Part of a small language model's weights: MLP 320 SwiGLU, vocabulary 2048.
Each number is 500 + 40 x the weight over its row's rms, rounded and kept within 0 to 999. Layers, rows and columns count from 0. Numbers have three digits each. The size before them is the row's rms in percent of the matrix's.

# layer 5 MLP up, 320x128, rms 0.27, rows 81-152, columns 64-127
103:452490475462554500495493503447460571458414427429507549482492488493468527509493541473506491500583572494471453473523504475483486503546512532552547460454488504487538517486486504453566577476514493
097:428498529470464467465532484584512513514445562534488405545586528454509505512481494451502491505529445467520433454434535523548471562505500560452481525477474400551574431535487467551486491476535458
097:484512457485600514486507449514451485499496507525502540532570506495512437549553545540502478513476494440570429562582471543524502556513533575529498442462582515493544580524522493482509492500454491
098:571498521444462474497502528503540568456535508484465483453518500431523442502488593559540484507468429530495549476517434560493524472525528571538466491556470516524475461548555450547481461542526473
096:467481488501515467519497499581453506535504510492479469457463520436552520544451519517504515508542478537488538538453499446414464483440441455448476400521528540500538435442484485443530532444516523
104:496446596521448417543491495565441571518509418484544487532488564555483521467521488429477559456472544499543504491426535431495530522530526485484523515487483524407468501571519501501545505466421574
097:487512462500479433459508524514528518475481462434560579468505499519525568496502562536478462491522521469497539431448553575531516490512430461478500642481561548543466513513469489477487596521476434
093:445493551485464509459510536525541469537512495542529551455493490452482525464481498492469525463453465524403475471474530448473521441511417487516514529488467449462458481483495523468512473491498463
091:510472492516502492525456533469454490532487496397482525506461474438468543487501513500580417526503501464422484530530436485503424526487515510511472514550453580519459503585425545522563388560438602
098:467548483521458503530469514501577446521519501482525554524569545486579500466552489408527518488444453565492505480551433458502445474514550493498532527570426441481512482507609496470586478578478543
095:463488541457509427537512519557544458576454447480553548493461552488517473525496552471500509464462565505479505454557462412455491484528497537566473515491497515499553487513477527525565521550558492
115:540457514466534449485466484440447442486500507544593541486492576467440503469502552548504484498437417488544465579529499442494461481464567488604480501461435466491478500464529560517558540528460531
096:471450497543564493464451521520548522476454461469515481529434521495522523517560447457471430475452443558512533552509553524512551536503503522511495482455412497481491518473543556581471489595497499
105:473523479522502595435458376433524494495533486468483490452515524502515482526435526503480447465484526577549529423596564490496519477443467480505471502512551470565446467511497537481456526518516476
092:567499491460504502437539560475537538441494471496509476498494530498477497529492492446474453510413489465445502478458453438552587520472465508500493497520503544562430503567481477521479542509498478
094:433538516456486505488447512457493586542478481500503520474507489510486511483509512510537480520458586461466438505561521536460475473469604497533498419481587475488535526510387417510536568498437506
098:482483483473403515506583535488484572451451488433475518494509507458472546505474475525539520516515518480516541478551497532548483567522421491505509566466478438493508528546453522512462488513502391
102:601473475463475537587413502507529464517493512576512551478531480515528556530504476486473468507524522503501491476445426441446485572492458511518481432533520498475505421480524561502539519484475425
097:491509494421503535505509565522482515544512473457526463589452551541454501458526573478469481571453513572486534497496499522488417550484508428496504534551513601465550378484555515469535479506462472
096:467459514474545477447521449487503448499580515482498422469404496581402531434498499499538486466522453506488530427478469479485548521511524508500462512465487509515508494543536460544531502464495479
104:535506468525517599563461509469521498488543564603543458490492457545448408493621466532547449552432474559532515577542513478513483453467552506536515493483488483490498363491498469459512492493517483
105:568463470548481538496518475522542534577471501491448480502508510544548441476447471515488494617444509513461460582497464463515543441447479474410540527539540565466479490508518486462552441519584427
103:476524451517481453543456527426406482444464423467553469519456491452476431461484552488496532512511541574459420562542502482499437473499501560601517473504561454532500444486549488485470507534439479
102:431505537455503474463495509506635501563500474449454536486484548508495583502483449458530514465499445509542493470540469517409540484536539479518515486469540494414470513471510549517509527486441549
101:482510507455470502553515578466558494497453513497545452554543449525468475546493526479484443508534509515509471482569445481514401507504432455521488469515501510467546492514447458571489507603493436
113:491479599552515538579504530472463497484488546466501499473406514472472509523578434493532495540469492472459493516537404500505506509485544465530573413493498530509438499543516517531510477556405442
091:493486505489509496525531464435487544476515465497498551487457475533429484551508494477505481435549503452468575516408480417492500450506496534510482474523552516519553473497484612445501516457443466
114:450496514474565532556538547495436520528503534459459566512505547558536516486486480444505488481454571423494486559421431517540501511523490533479489459566476498516467491465528427497513451448488478
097:508519456482512529460503511496504440482493536564472499483446516497479552516457528537518544521461543514496504426522549509496470417519471501468471471599547444530447488418486507442518485512535462
096:472488440579427531542568429514555514523502489538510445575529458498463448565530528467594470417459498443442558480537502449445485461455498533523553498534484504559505484573510454484523429533507538
100:526468425493485481491472542519543465498489470447491470400477497496458456479437478572507484546551563534536500545461511464476473451509488480519537466487510495534460575513534546431500449473564572
095:490546546559530509465449496452483521483548467517478549458530476504487559476511572511552526522510475503526507435426459494568513430507521505499469625469484554501472546484533451483478515516414518
099:539478517479470470519475470537505484495497342454469533523541519486525537558583492431473548509508458519503561572471492560507482474462549568460494546484513428415519425495547531463512513495560511
103:591499439543516521541432452581483480585551543526455460483496488517519456516505571460557494470507469521480474546568477486493532546521440473437455472418444551518454586510532504527452506487474443
094:449502498499528556493387516467519505518477513434447519484525458493455550499512523513486522485442466508481523479560526470518519514553495502565447552499490518468514500502537486518453549515606505
096:441479488526487555492469512530483528482507459501522577579478490444489527484507543595522438523462506493547491433487493533497479452506498477465563560521525566431579476458541514447507492462590458
107:540535492446548458465456483480502471459539561514552506566457458541541527464464528574468484565444531568442486512552394495590553591468532508493550505509504522465427504553471515502534483499518558
098:486528484467551505566443519467465532499503512514442456582468439569553486544520542510514497504517492490522533485507456520466507471574555537484508562592546422481497490459409478452484519498577444
108:578535526546447459517490462491494529532549497460533479554420431548475490516500451560534549448550503538571554496427467545499502493503427496489397522419456508500530497513486546506459532503495507
109:538515454485472504522438537552570533501522519454508505521473468548524429481503469554480543496447503500489502476573541455403549492509512476409459497501520449510516503456548499502512450370468478
114:499552528433470483510507536564465499525515490487416468571502457504515481449456455488534439529484473472562474442458588591510516493461516528474517501572492495421516503559452483557477547524436458
112:491511531558497542502535451485522455522468453465437431475551485530493480554483520509503452468541519524527513471506504448546550506466439577423447501475493467502546492573454523456450504480504506
091:500595509438483543482477446485457482566489472405554494511524478461575451487493491483549507533518496484496488467440531565504423536539464585479464512433548533516483411564512464505473546470485442
114:488498509473465436515481472517587513525538566519523573547534477502509488593593487495486547397551504489486490494495502470527457539483402571514550477496508471512534519484514472531438470506528488
093:500471488440497470508556506497433430526538521520553553554532466480478469460485506488527449485552538517539414469552478539501440427523442557489606532549423583530462559477486562443505480509490532
106:553508441499546503539437530506464462526446465501463472476459496514550530535534503498491481529490594453511501571429554506477486534505542528538469503477560455540495493494449474454497512429464604
099:445566505556580521425508429540473512517504523534435567566523564501457503501516546474463522443505564510572566522524486571504474440537524484511476451505502505430477535486436435520486496500536496
100:489499508538473428531511523512532517511458542500467481564539458535473529447434501520455473494446507526509603436481497511523460448583607464454509572495523477517530501507503455540520507520514483
093:568529444496482459519539527549493453505442453556515508517573471526497474525472499437501458523540583598479507460512469567530496517466518486478461499510494498598539510492521454447547504502504496
107:515531464529524457491527551489481562542488564459533440504581540416441502529494537529460493565462464417602495483478473503499437530452564555524508507493456523528604513545539500526481505432497491
111:548543506509500451564505459574499490416466504510543533518524514448515438456519495476495473482558525467473462461468560540528539439473533531563496492461512532504470469517516546592535391494457478
104:499509494405514521568506524517414463528488465513494410531509477411448404503487451459559581462487499504466405524454518485510443485499452525507534503455482534512492496470511547513557505495480535
101:439470478505506532427452480516486495513460539560503506508494513481438512445574491463461446591482439498564487463500578486523494539522385547540542539531479490496546491464392486477521540496415434
095:491469520503494597482459525431466507424545474432559472542562485558521567465499459466520534516524538500510517562481542488515554492408561510447509488477594496517460459501505519562461570535500416
091:495392557507492473478466493488501493429533554503497534540509426482483479492509541427498466582442545517471472530479489528496518549489553538537497491586545543492507467539449457511501492537438559
094:467510446544432486451523508517462552513462457491498560469437460474516474464511512426435509454439506397498523510442430569532511597513476545539520504521496485461457506430456497516548456443473514
090:474479489492501468509545484493461541445451573512512519480491487436540479566445508493526533418516493532513541483453556470445538540463493571543460431537563529469482505436475532489574539491474495
100:485538566427576493538494542526499512422516420512535503557489471507558489544479533508474524496514470504546464517556472468451552481519530567450502434453455540552564532506517485574495541403467450
096:507514539480441475489499532488446467444546533455456456475506532500445520447457528457463513432497509457558522475487459509491459544524428535468465424469498488512456481596513522456410506478467470
108:507448474490565487471491424590428492500453468547490461536485413517542486431532484410534500474458521513530428543502486471476488501512485542558466468530485482526489537500403406480486440519455539
104:431520522516500455485458427508505437439440468501473463500454495532418484394520457458531498448506525509470420472487492506466489553531523539504433455443517463562549488463493471484507459560487521
104:509488519558531458431524512491529452462454456466476510505530494527499527487522577453470483501488515557466502501401537571451482477640547570465523533575494473531465539526477450459484548459482480
090:505520522499496471506474506533469532571506405505462506489547628506419508514548482501538550444550526496461426503555445462503446485518536512440459519503633513452472486484507463502529492542528488
112:500514468479486426540555445546514491492515546498396457453554433542451492549487486558514521555457568503475501487529509487505429479508486543524541473567501492537465451593470533509491456482514535
103:443515523464539515545582566546486483463501485469565530414555457503495490491550509573463516471438527499523475498508432529507572562542459453437437457506494529516496482454440510468520563366559463
105:475462497551420550495557484495541458512486510474539492548430479476560521442493527487422493555477487537506480527574554481487492555511451523525432493535457467467438544428457486520496543582487504
100:475454519441524451457517542506376447551532473471536523547535486487510520480536520482473550501541527502491518431449532415515428540448514464512516467500486492540484504536550510514486515485530444
098:451513552481502533490471515496463521432461533511502535450452518591434480562559490586519449505374523498568477468500533445501478496571472428469488518548486438488524469556455520480493512481556491
094:515511478529409520524513474481423489527570560543400529563559499461579516466501530474458448485462495504461564444485546495495450514565520526470559471501509447420457454458544500550565524532492544
101:451506447510539486454482564430463484431557511382460462497563548496554528586526481378532542534517490510488458489556577545476541519483496522445560533475528483557478502512476499529462534501475526
110:576514519467470500488536473470521491474478589440497491465514598482471501482427522502533486501527535519503532549546501466433525467583496428496584479515417555549557484601496513461465488466537523
094:507456427563497560483503491491533556412586470471435473537521482465569470467530526490496452502466483472553529527503517489494521591474522495535559508494498516502517483478472549474471549535533515
# layer 5 MLP down (transposed), 320x128, rms 0.267, rows 81-151, columns 64-127
104:529504496411490479485504424494452517518449502491447507461575465561477498496530460482502493553482522563490451426533546503439539487449471485509557462478572467513477527486471483404528456576424549
097:547520493510514478474497435482462470568567488505493482482486489394524507528505472456407485502473490525514475530474435539375469521452535407480477480493430471533479544475512510511500477423492562
102:495478558412489473523482573495541392496503491455511528486453514520507508485515408563564480470435538447481471540558494503567483450438522548453492494433487414529515525524510484546461474527552514
096:479523496571542548529525491558528530497500472512515532470482507553459485502466500504490486521449536517525448376443529433515441532481453415470451517487517497458466501509541488522546554430515506
102:506493440589531607496423514464448541515490506577467505471535489587479537516507487482479558554465547525517463445418521508489493482478525577480525531514489477550555485506511493517409555472492477
101:486413496549527580547578491592487473476498525509567488513512451536488393557452586458518473506468553527533496471549461481461449487536443558523514472496529600537496451501516523510542505469532512
100:568464538471485507475451449501541419442521515519509492526529521475587506481531523507563507493550449492492528437490508542523517521504512478497547437415479498482581524543467493493525544504461466
098:520502511517520596483458484462463455521554503458521482509564517503558515504470498533457468497464543475577486527461562541510515511533526429548500562503451516456442541528500501575479495514459502
097:516496536463499529468520481482481525523487561499562453567484410601517538517466489481490523533495509421526481490486495436544532587433502518531502517445534497524403533459593469456495493515497503
101:532520446568449524541508551477548494469501448437464421607445553472505467451516503487455468520480471543483531543509459516553549566540547562501518455541408530513525540441519542517535473563530486
102:498457522459485539478524584516439517551488553516394555537505518542510511390491547508460521478474503543511526549548475481562500505510476491509503505521521501555535516521514531564469477531526496
102:490486525498499527472473478429493436510453471519560492505534546484532552531537477549483415526478518563467583538489471485599549500493488538428443521434450483474586491467477603554490536489526525
099:481479506561476417520452529570533451489586485518539486477392470495472508571524499527525545489561504516532573565556497451446574450553542437481515509472553536531529434455482568472481469490474479
102:571451475472571533524492417568472459495474453606457519491495501447508504477478465553541518471424501522496539495474485509492460476499419553466498532513515507489477492493546429520555528465416475
093:484556563429508476470430522488463485487513563428535467543470533499456490540490518418429511481567501490513525483516579471444485494528462452458510453427578522532479533545547451459455510500557489
096:441520518491527534477480450467450453470519461598504502500459484471461504520465537458556465469474412522484486468502512484450591555478489552459421517485445527490475487452590512525468499514533480
102:465495478464471548475513510614490521432555558553546508558479537454490477451473407481537499501509431509451467541502517506545481488488485549409453416459492447565447438578482552515535487509487513
098:530490532528507499489469488537517439589500512587554497437540559495413544500466520515491468522508431447558483591566562455519449527496501515476531479485487487444524462481496455452467539497546477
094:506525494488506563575483494511544534483469487524499535489463502504557536532480546425445525491494465467485433505524490509458460504570532567476473492579543497421529491484537504469498523524440507
097:447478477507459482484493504568495532525503565482495435510465458569518518506487476520459468430509542520510455444463554505511519545533502518495422531488512491422486512538508472501521519522528550
103:544400475459574481496495490472497486488496544485569536480507486501541530525420579592504543524480597477452477490536539507545548473510459442491478497548497523511460484505453528525537449547432548
099:537562565536482488528527470564501546537544483599465541555504501494498523436477463476497525507487502458538510525490571476488448521465468563565484490526481522530482522525453509539464563525537519
100:537535481539478487520519592437550540505551533534527512553507440550420524438482449511461471502497471531503485481464526493474423532495442479484509480479543497536516513463524508524526563516519486
100:457490481470536479471492531492522415581518510481447552549421563567492536583501520510536580530511520530539519437505544429489507500517438481571500514483516493515541580457462545569464437486481500
101:510464492487546472514512551526521524472497502433421513476610477578481461451467473548453527477440484530475479573435474441461490540476468402535468466547546536493509494504566524476518447518538478
106:473558508580530569531506470486459473490470508509550485597555497482528516534479511525566435456492542528471524538475417465515492487510443558467527470487480473537499430493499477545462483512574489
097:520459483463585519475458522527568475447507498477509514496483547488513501465423582502501522420551546481493552488558442544536558473498448544543508485496424453476464583523522448480495479414492522
108:431445492437441459456553437522471501581482478504469484465556521466514451494498508508567491484414586475576477470460536521556453506542466479434513460522464467541476533554498474510551478461468473
093:475526475536468469506510539507496444523491485582465509526467536498488564449456577547541514374439493507526501533445608444495514494515486486557508546496522479539495551529541479401463523500485513
099:514468575515474468533514422534549581497508511482564617535495529410529479472554531517552455472447510492484455553516535464535492447487485416523474435527509451554476554522476504460534510531413556
104:521513514522518511520520550517543457422497513470490507520467475499540509472472493527490470598541517556518507511470519555475426478413475437519412470495538477515459514561471482490503563509544523
094:582390488534550538503580517459552509544470504545544512439486446501519484484468507490476452588556554463419520507590482472507491517493474574471480484483509511538519522523471495522475534515539553
097:411521527453531407433568494490518474510552560446511449503504459409514491543493569476577529558510455502571477439527516518536540506529493523559574506531511496503466498514478413506514497487525513
099:510416489568506563491526536538472559483480507522521506460551574479532479496461529432499554451458546509457462492511483438460483548523354483534405484504462503494563524499507486477509490559496555
098:516500534505468495481464458544533458445464472490464477595496428492524479564559539504547531456456538506484489528509572452454506460548530550565529480465464507384507497481453452490549532474454518
099:521478564527398437553455510477422456438461483457510584507475503468509580470497533495550431506437473515580480554503471471495469446455440505513498515542523519434524438503474497474515458541571484
105:547511474495516499483449490443500504516522516482573504453497424535544535498527517510510541531504439481445455452519462499467480493514573544507488498466494493478444485492521494585588514485485502
090:456513502516431516522533460538525493479507525535513533520498448509566437466429507575468445501571517545497511487478484578502509519539519479443423470519499490524545523446485536518572485514499542
104:461602504507511523471509541550485451499568525487495433454586532499412493478514469490482525538452509512496550522491544492427526508471458443473515528482524409497566499420483525497500526541530464
105:484570446389453543549478466530534493529575553538510558524454504491489461508516495472470525532458547551469545544518489511482478533482486538451451451478459447460463470525428454495466460534525497
109:506428474543556557463512517474505471570525447491474511507496487529469413541490488474379559435520513463445502500460524530551486498485532505629505493526483469505517536510410580494471540475469493
105:514458538486505467517505565518479447465461432438481493506431510520522459547499558486445526461510483534440536502483409432573443541459579540524564562532518437481519439494460514491468534485574443
096:558411435428505461487533527514480534498539486492543446483481456502530486541494455431489499518520451518492457472480573501529453506501531510540605494459445447550516549514465475518529426474530491
115:556388547493497503484495518479516502506571427439501503454560493550545535557540463529505518443491449527460494459444515547510527537485459417516491448494499519531540454509489477467469560500510496
098:552456460414483473569503440528487543488466419520487496502476494433485460504449491499506470508456545548508524528450559515513510456501520535507505539547550437530419522519541439476524477459450552
110:604478517488546452415431491506477527451570491493514512478532452472433523519518524524472466464550495442526508523498532443503495461461550440418537540429523511492478545442527445500499491521499488
089:497451558516496470499520484508424537513435526485521522498497526491440485489353522454456556528456521510563492520464511500467483520484501465459479502521494588466498426483474487458510467491545524
099:553489505612482411539465492545556471429464482553548479518494516539483434474450521523531488490476489462476576477469531475553483475516505529476512497519520537509499490536493506485499517481485486
098:469473501589456500491512463439502489540491506542540517433563475438481433522502473535490481469491523481582482420528545490520501453513525507521429509559454501576596458466511591494469551481583528
101:531470484502494528460561541461441475448421503461503500472452533471514570526500547492490539473475404530510500450440451524528577529501437436552534525513623491467516425461556467413485457559525441
105:516452521447517511491467571495500505422521477461456408600536521510522486613555541577498504474506435500470406455520493511540477582488523463533451504498468457456500503514481477514485495509498449
104:544411544610457508503457485492506607490510549469557511432448528451502502488508503537505469495515478513482481473547524570502490482508471560507488445471496488518498531447482485531554546457456473
103:466439461513533420405503524485507478517482443474481489490452436537547529472535566501504421442553455502529444457486485405521524563483502492435500496507540562479480557542407528448457546530470472
096:498547451491483523543549540444483521531529463536514459494539472476519523458488586516514458506575564513451516490471524561473478470431453533505504492469569438515485518525491508517455503563587475
095:516504522542490550432439442531455506531506521511496534474521552525526503582490544495586539500450549393530501538486497521439503487529463566536523558402411485434588473525515527529436505519503469
095:463491471549463452549461430469487592515519554525441472471470490458538517515546453536546553450475499569438497486462552491470490470440569497501455481457574520607502453488446493527480521478529464
094:446482525447582458454520564452548557561458482524507487465477518438516494568457530548469471548519542461492527412466453461489470557469580478527509509532508488507488471486527483495548490557498492
097:464555510529434593448508484522564477395519483476527566507531531465502506533531471400517465504499535549531468507462527466452517545420524510501545594516575450484513472529511457500504464501515446
102:467456525530459507465541464563510540526484432518460517503459521460539560564539467453348473507476486485472489484514451528476461508496523510455506583472484496513587539469434515504482471565495484
100:434497499549513477488500466479491606565452489439534531514491455489431623445513490519541501427504518503517474517506519449513477539469451500502463503526506511549426506496526452454535567572485564
107:479501536539438502511414480512431496467464517454499553474522475547503488466506475399555459618492453562491443487507461542472546562422533517562464505564499450445546483471475557504519467536493496
102:525555538511479420567534455428533498550437441504546505600476498445501514531483484567489537548494504496549558544531601456387497598458483471502532490495525459484503509548466496543519496480500497
097:483435500521516494480447509499494494405537451439508481470539535535511558547478528480451459530508463548470457518526509465496468528447415466491501476523465432560532465539456470440515527462526463
108:430507566555530474491483558460549524552499505544489542562545417471484486441543549501476534441597470521506494541452551476497511484469423494422475496467545460418505452496489523508517515484503569
102:517538486416508520482421527484422538529518574469593487492560476521496567530566477459528482408552529512444520503615507519500518459506566510456431436509493528505478512465444471525479531487503541
101:429481428531442536461500450502461541486505518507524457459543482488565474555540550523549507505491482487483548467522529496504510489500535443444524443481497419478515531519485432525423496482446430
110:455443562508438579505524549465498461472454503530539485489489534573475467477528562486488458445514471503529544446449542496480470547407440507557531564504500486490476516572513526527450467487532512
098:436487564486528517475490485489496477460478533466507492507487510531427494498430566466540465567524458499492521435605417485486464467483459443492524502456573463476551469528482549509465595495552492
094:482440459467549508495506498539510466525494450522478445503495547522488445510494462483497440565496479497392474416508540513444461506506522500487507518549476479506599477476464489484530494530544482
102:479443487423519502449433436444475488487532518493475527532471536510486571579546484507514504518566523547471503475488436520511431521531439525475467522548457521534500497570474475482482471457454501
110:492472489476536534463486404570522435456446509522424496598543518437510553474535494508498497525557520484484525492537507573464513539593468490529520450490516462506502504496495449439543565500496511
# layer 5 MLP gate, 320x128, rms 0.288, rows 82-152, columns 64-127
093:547532520510516496484396421514486522532493496480509422557547482526549421505452495514477565453454463577537490500459481532497516446432505486540420531527511507461527468488533533567524502457513501
105:520480523527563481520539431466528443472497482513499484540494472476489501434571501504478497518459517502511562508579462523483540437478544537478550520468510544581463452526529510422366511478457544
093:511444467503426508560538470484504449487473534538551560553469509513498470561438503486502471539555438435513526490474488487497490514459497459555516493513519461439477438478421488558510487407494541
087:485531457474472519473532423482440531521483501510477504466553478488520507526476533403471486479506556540498525493535508558581549539491496474478535515552541508527468545538514444525434546609478542
110:488480516508486468570459560476493471435476496549566489475556504566457542509487507544607459460493548522441544435579521419479488481526513520505454508506478486526536491465505520501559524550467461
094:475463530545503565473472464537539516486546502520504452527496504458468432525483467479479499541544473499503475547507499515461575471584519484560526520519536536490566538530413503463526490471439513
094:541563544450623444500487470515520564480491450513540487475521455539506451514577455454525477516480499490481536467516503537559508470559501505482452508521530478459562460514529495524479444469450502
097:480505487448482455517538466507497531555485562492531416553588491513506539539508491439498456476423482475496575547512467559508498494403475560549480528534549469430521475488446485528504512517451598
096:518486489531474527480521528506483491496545522465491494443492528517477476449484490504563394458500485514529518542508447526450599521506469446463585462501589541436556442506494453474531541556551516
101:504487539487554590524507558564521458466470476446444546490481497487494487463495558545540405487449500569528526480557459462508518547555561467466503503503454454474545469567487584548490441508616539
102:474462488484555500465516502464451574511532526481524475452512498481520505528488509451503422483498547527492494532562490504495393517442539442473499498539513498500487511451553415519413512496524489
093:515443527440453457506540444516494467459489489447503504472517451523524499563447498417539552442495585497523533473538535508430486447574475497486531409593477521449522514470425476527501437442532555
101:596481418545498462493590510480541505424522527476422499480528465444551556500498506528550522542527504510538531494573530534517510470479484502509546469433574453542506483501562525496479513452475435
086:523522507456506462469599535582492548485471507459514554504577532489514497507475491402544528463489516460467521475496513507486456522430528507591505502474446511485482499551455481473525470550529500
094:508488521477478486555527517475447567480526528561509464537482486511508598524483534508486447412552526413601510445441515495551425536475501531531521492460487533516513414525536458454464489477451536
100:532440496465496539473511444534519583475464513503518498408549496519534467627526561524493492506554520458482473433499499477535504450489454457481498466479561492560512521518438528516457458471481424
096:542447496515545540523522484520502559422568539452509488459517534500516433422466452545562538484516593479523506581411522466538505534477514529488494510528410528526473453576483498540561509390551484
096:591563486450529490513524491471581446462484462493514454507429539492465497463438492640558511465508512473496458498510542445477519521455515479520575456485544470494484573479536495520443522552466501
093:520483549468538448431523503527450469486554496541526446529508442518445632488504525476505500409498503461484536414493486439483508508551445497452506461512494537496478515574493461486556508546495539
102:504526552474493512446481533496479466469485472503586510499496513508445546557468572412472471492480477477436473442505476534409604486521511482487429403543516556498530559438530516485463465565511490
111:529419543434504473525522468448503495481452487386524519396472545468473431449490530464486527463528589516491490492558568510504541476458528500534485477500453478489518488557514518526569430518519448
107:469480476516524508495527545417532524485477488520549513512476462423431515430526582565459421498526447538506543466523534508485497477583482517482571451526487481530530450546448435481520463507571464
102:623458477501503552565496488465484493444510454532522461511602492504463514472547503519517485539474531492466511472501532474504534515559452495477487561518481512532471491489546508508448457578507565
108:538582546461507535552494535464542491482468502425476434465490521459541488464443492499472525453478502547443507546473552516455439480533518446540435540471526549520472440602478529551488460468504527
104:535579440561516551473552498516544477527592544550530540486514452493561523474432501502492451541504484523539479412540495524562495482524499507565441464483474463478515505598532534474510578512609460
091:492477440524455528500573453501531472508546531468454538586521522515567493547499499553520555517452526495478491477519519565509544538523567503576571529521556540466509565414511438502496429567521498
111:492502574476456548486529540543555464509541454523493553485509409424524396486501490469550532491506466483510477483498451492543505523477466513449524405507440534483515430518536525557548570488488497
092:544541404521490504592498542434508543492538504537488478533496407486447475410497501528531475489516494513528481449481556539549529567548422472407585528468529482424471555477502502486486498477504496
104:502468510506454507483452474541459504514545482516597510508546469545455466533558497448568518477568544524527515478524581492481451504420530468513432552570483468525493451418495438494510515487477464
100:486501474401529481470529556536441538477517515474512529473479477514478492486417483561530540459503496521481496525437474517475400496500487465495480506539458467540483521437583554502474476546461459
102:462534497509522521532573418563570441506469546525499503511540545384471447521464408505552526505513538530530440455494526499539471481530510521491479435494509467497499422502495456488497446483513523
094:491474524501567523532486478541408512443504560507482519466479491425534527523497460484479472540601487494445565557577427496586467441474550472495509481495480531543419475484465529531471445476535543
099:452510563488437480539466472510439495502510542491567515490487463509542528514471439554508506433509548465544493482456511497567499458510532448516481471556509494426553517498537529514458490560516509
109:517474537560541592503476532446524495498601538502497463358480482470530438461484547554493560487486435480453468497544502552461501562525516459518514477460554528524468524506526424491496519556517484
097:559499495461610502515521515559539518499542539504582521531539502490527481431518504496470537518514456492501540463484604565541541526448588442454485548507474495486439483551531507449531478475417484
105:507458523418528521461439426543515451532497513501514465516583407515499566535475529569500487486539534537466544479505464518527534481483552468504548591518509484485448495464498478537480509544503584
099:569506489471446538502577520495520548430507566489471497492445512541488475533546546475557509576482524469510485473564460526506484476500509543520513453556562458486450527525494512504511497552457490
114:487392468522493508519473520478489497571500523529532563483468529529559516510560511562520477539545440462577480507512527450501551471487536541520460470507531533553521527494494503548463478456498471
105:508502485454521557544411547524484460537569488514541489495417484479539527582511559493492461451499536490577516481485419501480457531508466475445478467467534475451530498468529454470458505461511496
109:561512509515543492475474466577482464427451548502546524529467516449496508534470561523499539519441527492491546440502491496446467537480460555475512452526472488524497455439544419475554515458525545
118:599425468513507538535422494465561513451483496538488476514537448433522562484506487583511470546485477566526563476552551482479620509512490466485472467538460580448487460506467494475489411526505505
091:545488546586471505542468536515487456455511446520506463451544458546525472499548529511487485569538468596438486550442523460472482522526492540518538525523486574400508454519461470555510620507545433
103:523463533495545458451541500496466467496572471544507540448582496462514494509441504530504469511491465479551502578524532499496530464518545404510491532477540485467481498554477536494487567486460525
091:479427572567424485456437539469579520415513607472590455477450514494465500543484464474534487565475553462521532502508519544485580548484460558466496495504579525474524430467532511481547543524527521
104:546444473525418476496457500530535521574510484487499445479535551545538522580503522517498506587498534472577497517555503471495517509470500498504466473540434523503524499500456515501523522550469455
101:512603574495490520526474509529571445478426542517590428523543568492508437530566529535568536506453512486474544507510524446528533495510534585480549444494513435534508521479481463539567515449561516
094:505529508515450527497491457527415531440424505491397478472394539574491481480534478493579532508489444446594483575518556493482458495513450524545529448531531558487504476546437482535453559564537554
097:547531519530433482556408460508549484507519465483516536552476495597458516527507568466543482488525580521500493468475488540465498452465532543557417528407506531488508455466524579560433466452443495
103:560493503532561511500579492468437579402428542506510477528503474512525484500456454427540418575497452497490537528510467520470498480515462465554516429453498500486519576491545509456511503526508450
102:551565548497516508495500413537553470399492563455506540526513553471478540572530536538517519553545483534510421504490449560501507502496478535515503564478522419469442509491481492502533497500462522
103:532457485485512542529559518468520538513476523521588521507405524541538453554437506499527529527503487465448529430484497454534563484511511515570518499514441491459413516489464517490494515531481434
102:499402519494525466470463519503516485530526488609491495485493528501556459520527535461503500469500438514590449389471453445503450508489530552507415507490460497433534487479454547477531484447510442
092:540431535465516524528491533408544499546525490497503503521470482500454532543467518522520486563494439561481521487430470532511487460543545421525398525507502509486526572476502456486614468463400476
088:563527463516509591527501572451454514448547493475480536348518510554568498511485500467486491546400533592577497506493482566517547534500556530534518507521515469471577496492497474533566485472514438
098:457427520437494516490547541519522416446542453455531435589496552468526466482505444503514572463556488543479537485544501437463512465460439493441525473514493492481494549543550511504499457481477453
094:501474509466515494486484537506497449491533547545543449500513559585454512487491500455419475458560471538497522483481548486434420505539541441469492469544588560542548500491508424520500519566505465
108:573549457550522523484420467455574549459535456442433525552512446589541552568488480446465579531553512538496465554505479505446521443525442461457509475504436508466547471430580497497561510485437479
098:517487482508512555527511548543487479530513501469450480474567486543511484539571481537479455432495528531525526507557526516531416479528510452493559543566521560530525516525506480469570559499507576
106:487492538465508513485481445498484536451505537501519545524545532516495441531540486539501578456492572493469556500531432410624496491537482389509511573475492568460487517439525532506535519518449456
104:459488464395541557537462564457436496520538513526453525462557465510532550552443492507486533510533545534491495522524507486572491476485475559541511526552511463586515491541505580511553430467471509
101:487492499465446536445532522515514477487563511528528541550480512548566517524422452392487498515503483526458495536512430473448443507477524562548450452518454491527474532545438532590518514452548498
088:466583482562495535459471545525445497482549497454492504474498485533496535556514559561503578474478375512457527516489543516557528458538522442528534525574485533472429472415519531519485499529457496
114:449555505517462519473418569458539461457446443569490559471593493524540544530487460490500537507572497550520494450535462519554491469476527483440457499517446463471575519513413506529562487494508462
096:515494539401492512504545500485518522492469473487527477516488501485457566543530510483541507489458534488495542547523550503471451448586548522483419419534550495545504544530425451541449516568496391
104:502463526484550454543490409527538423533547544413529473509496531500502521470451467536506512510431495457462497569504503510548441525393502529513493524509470545502511503515460519506468506525510593
109:543545537510542520526459502523490534496469519506485445495464517532469429477419485477487534468501467488455471447553525449521570565463545552410520508531474475498459515589538504523495456506473493
100:511503540512516536532481538475531455452477483501535426482508540454524502399434509512565520500515423496447509505510523453462488535486487501553462502498512460476517538512481532581532541486448439
095:469446482476527526484554447559515441500464485479599476465492561543450549510479475475502522527519491556474397496481482512485560507537537507538488574530496512527454493541397500543530372505499455
110:496501527519537446568456556455479492493482461474450549480491466519554480555521480546476476471471482547528508526472517504459478486428491481483540469529529528540484495467473532534447533500490492
114:542466502501532520550484492564503523550499446474525459462506464452452485517525474520501533578467550503530516473456481543513549503536518461482468494464518493501543446497546453481504438471557557
097:573427515465475514465508551428618515459514530528588610524553538472508497470487533557507522491579554471502552430539474535546503502498497442497454438495455566491435528466500519513475499480568464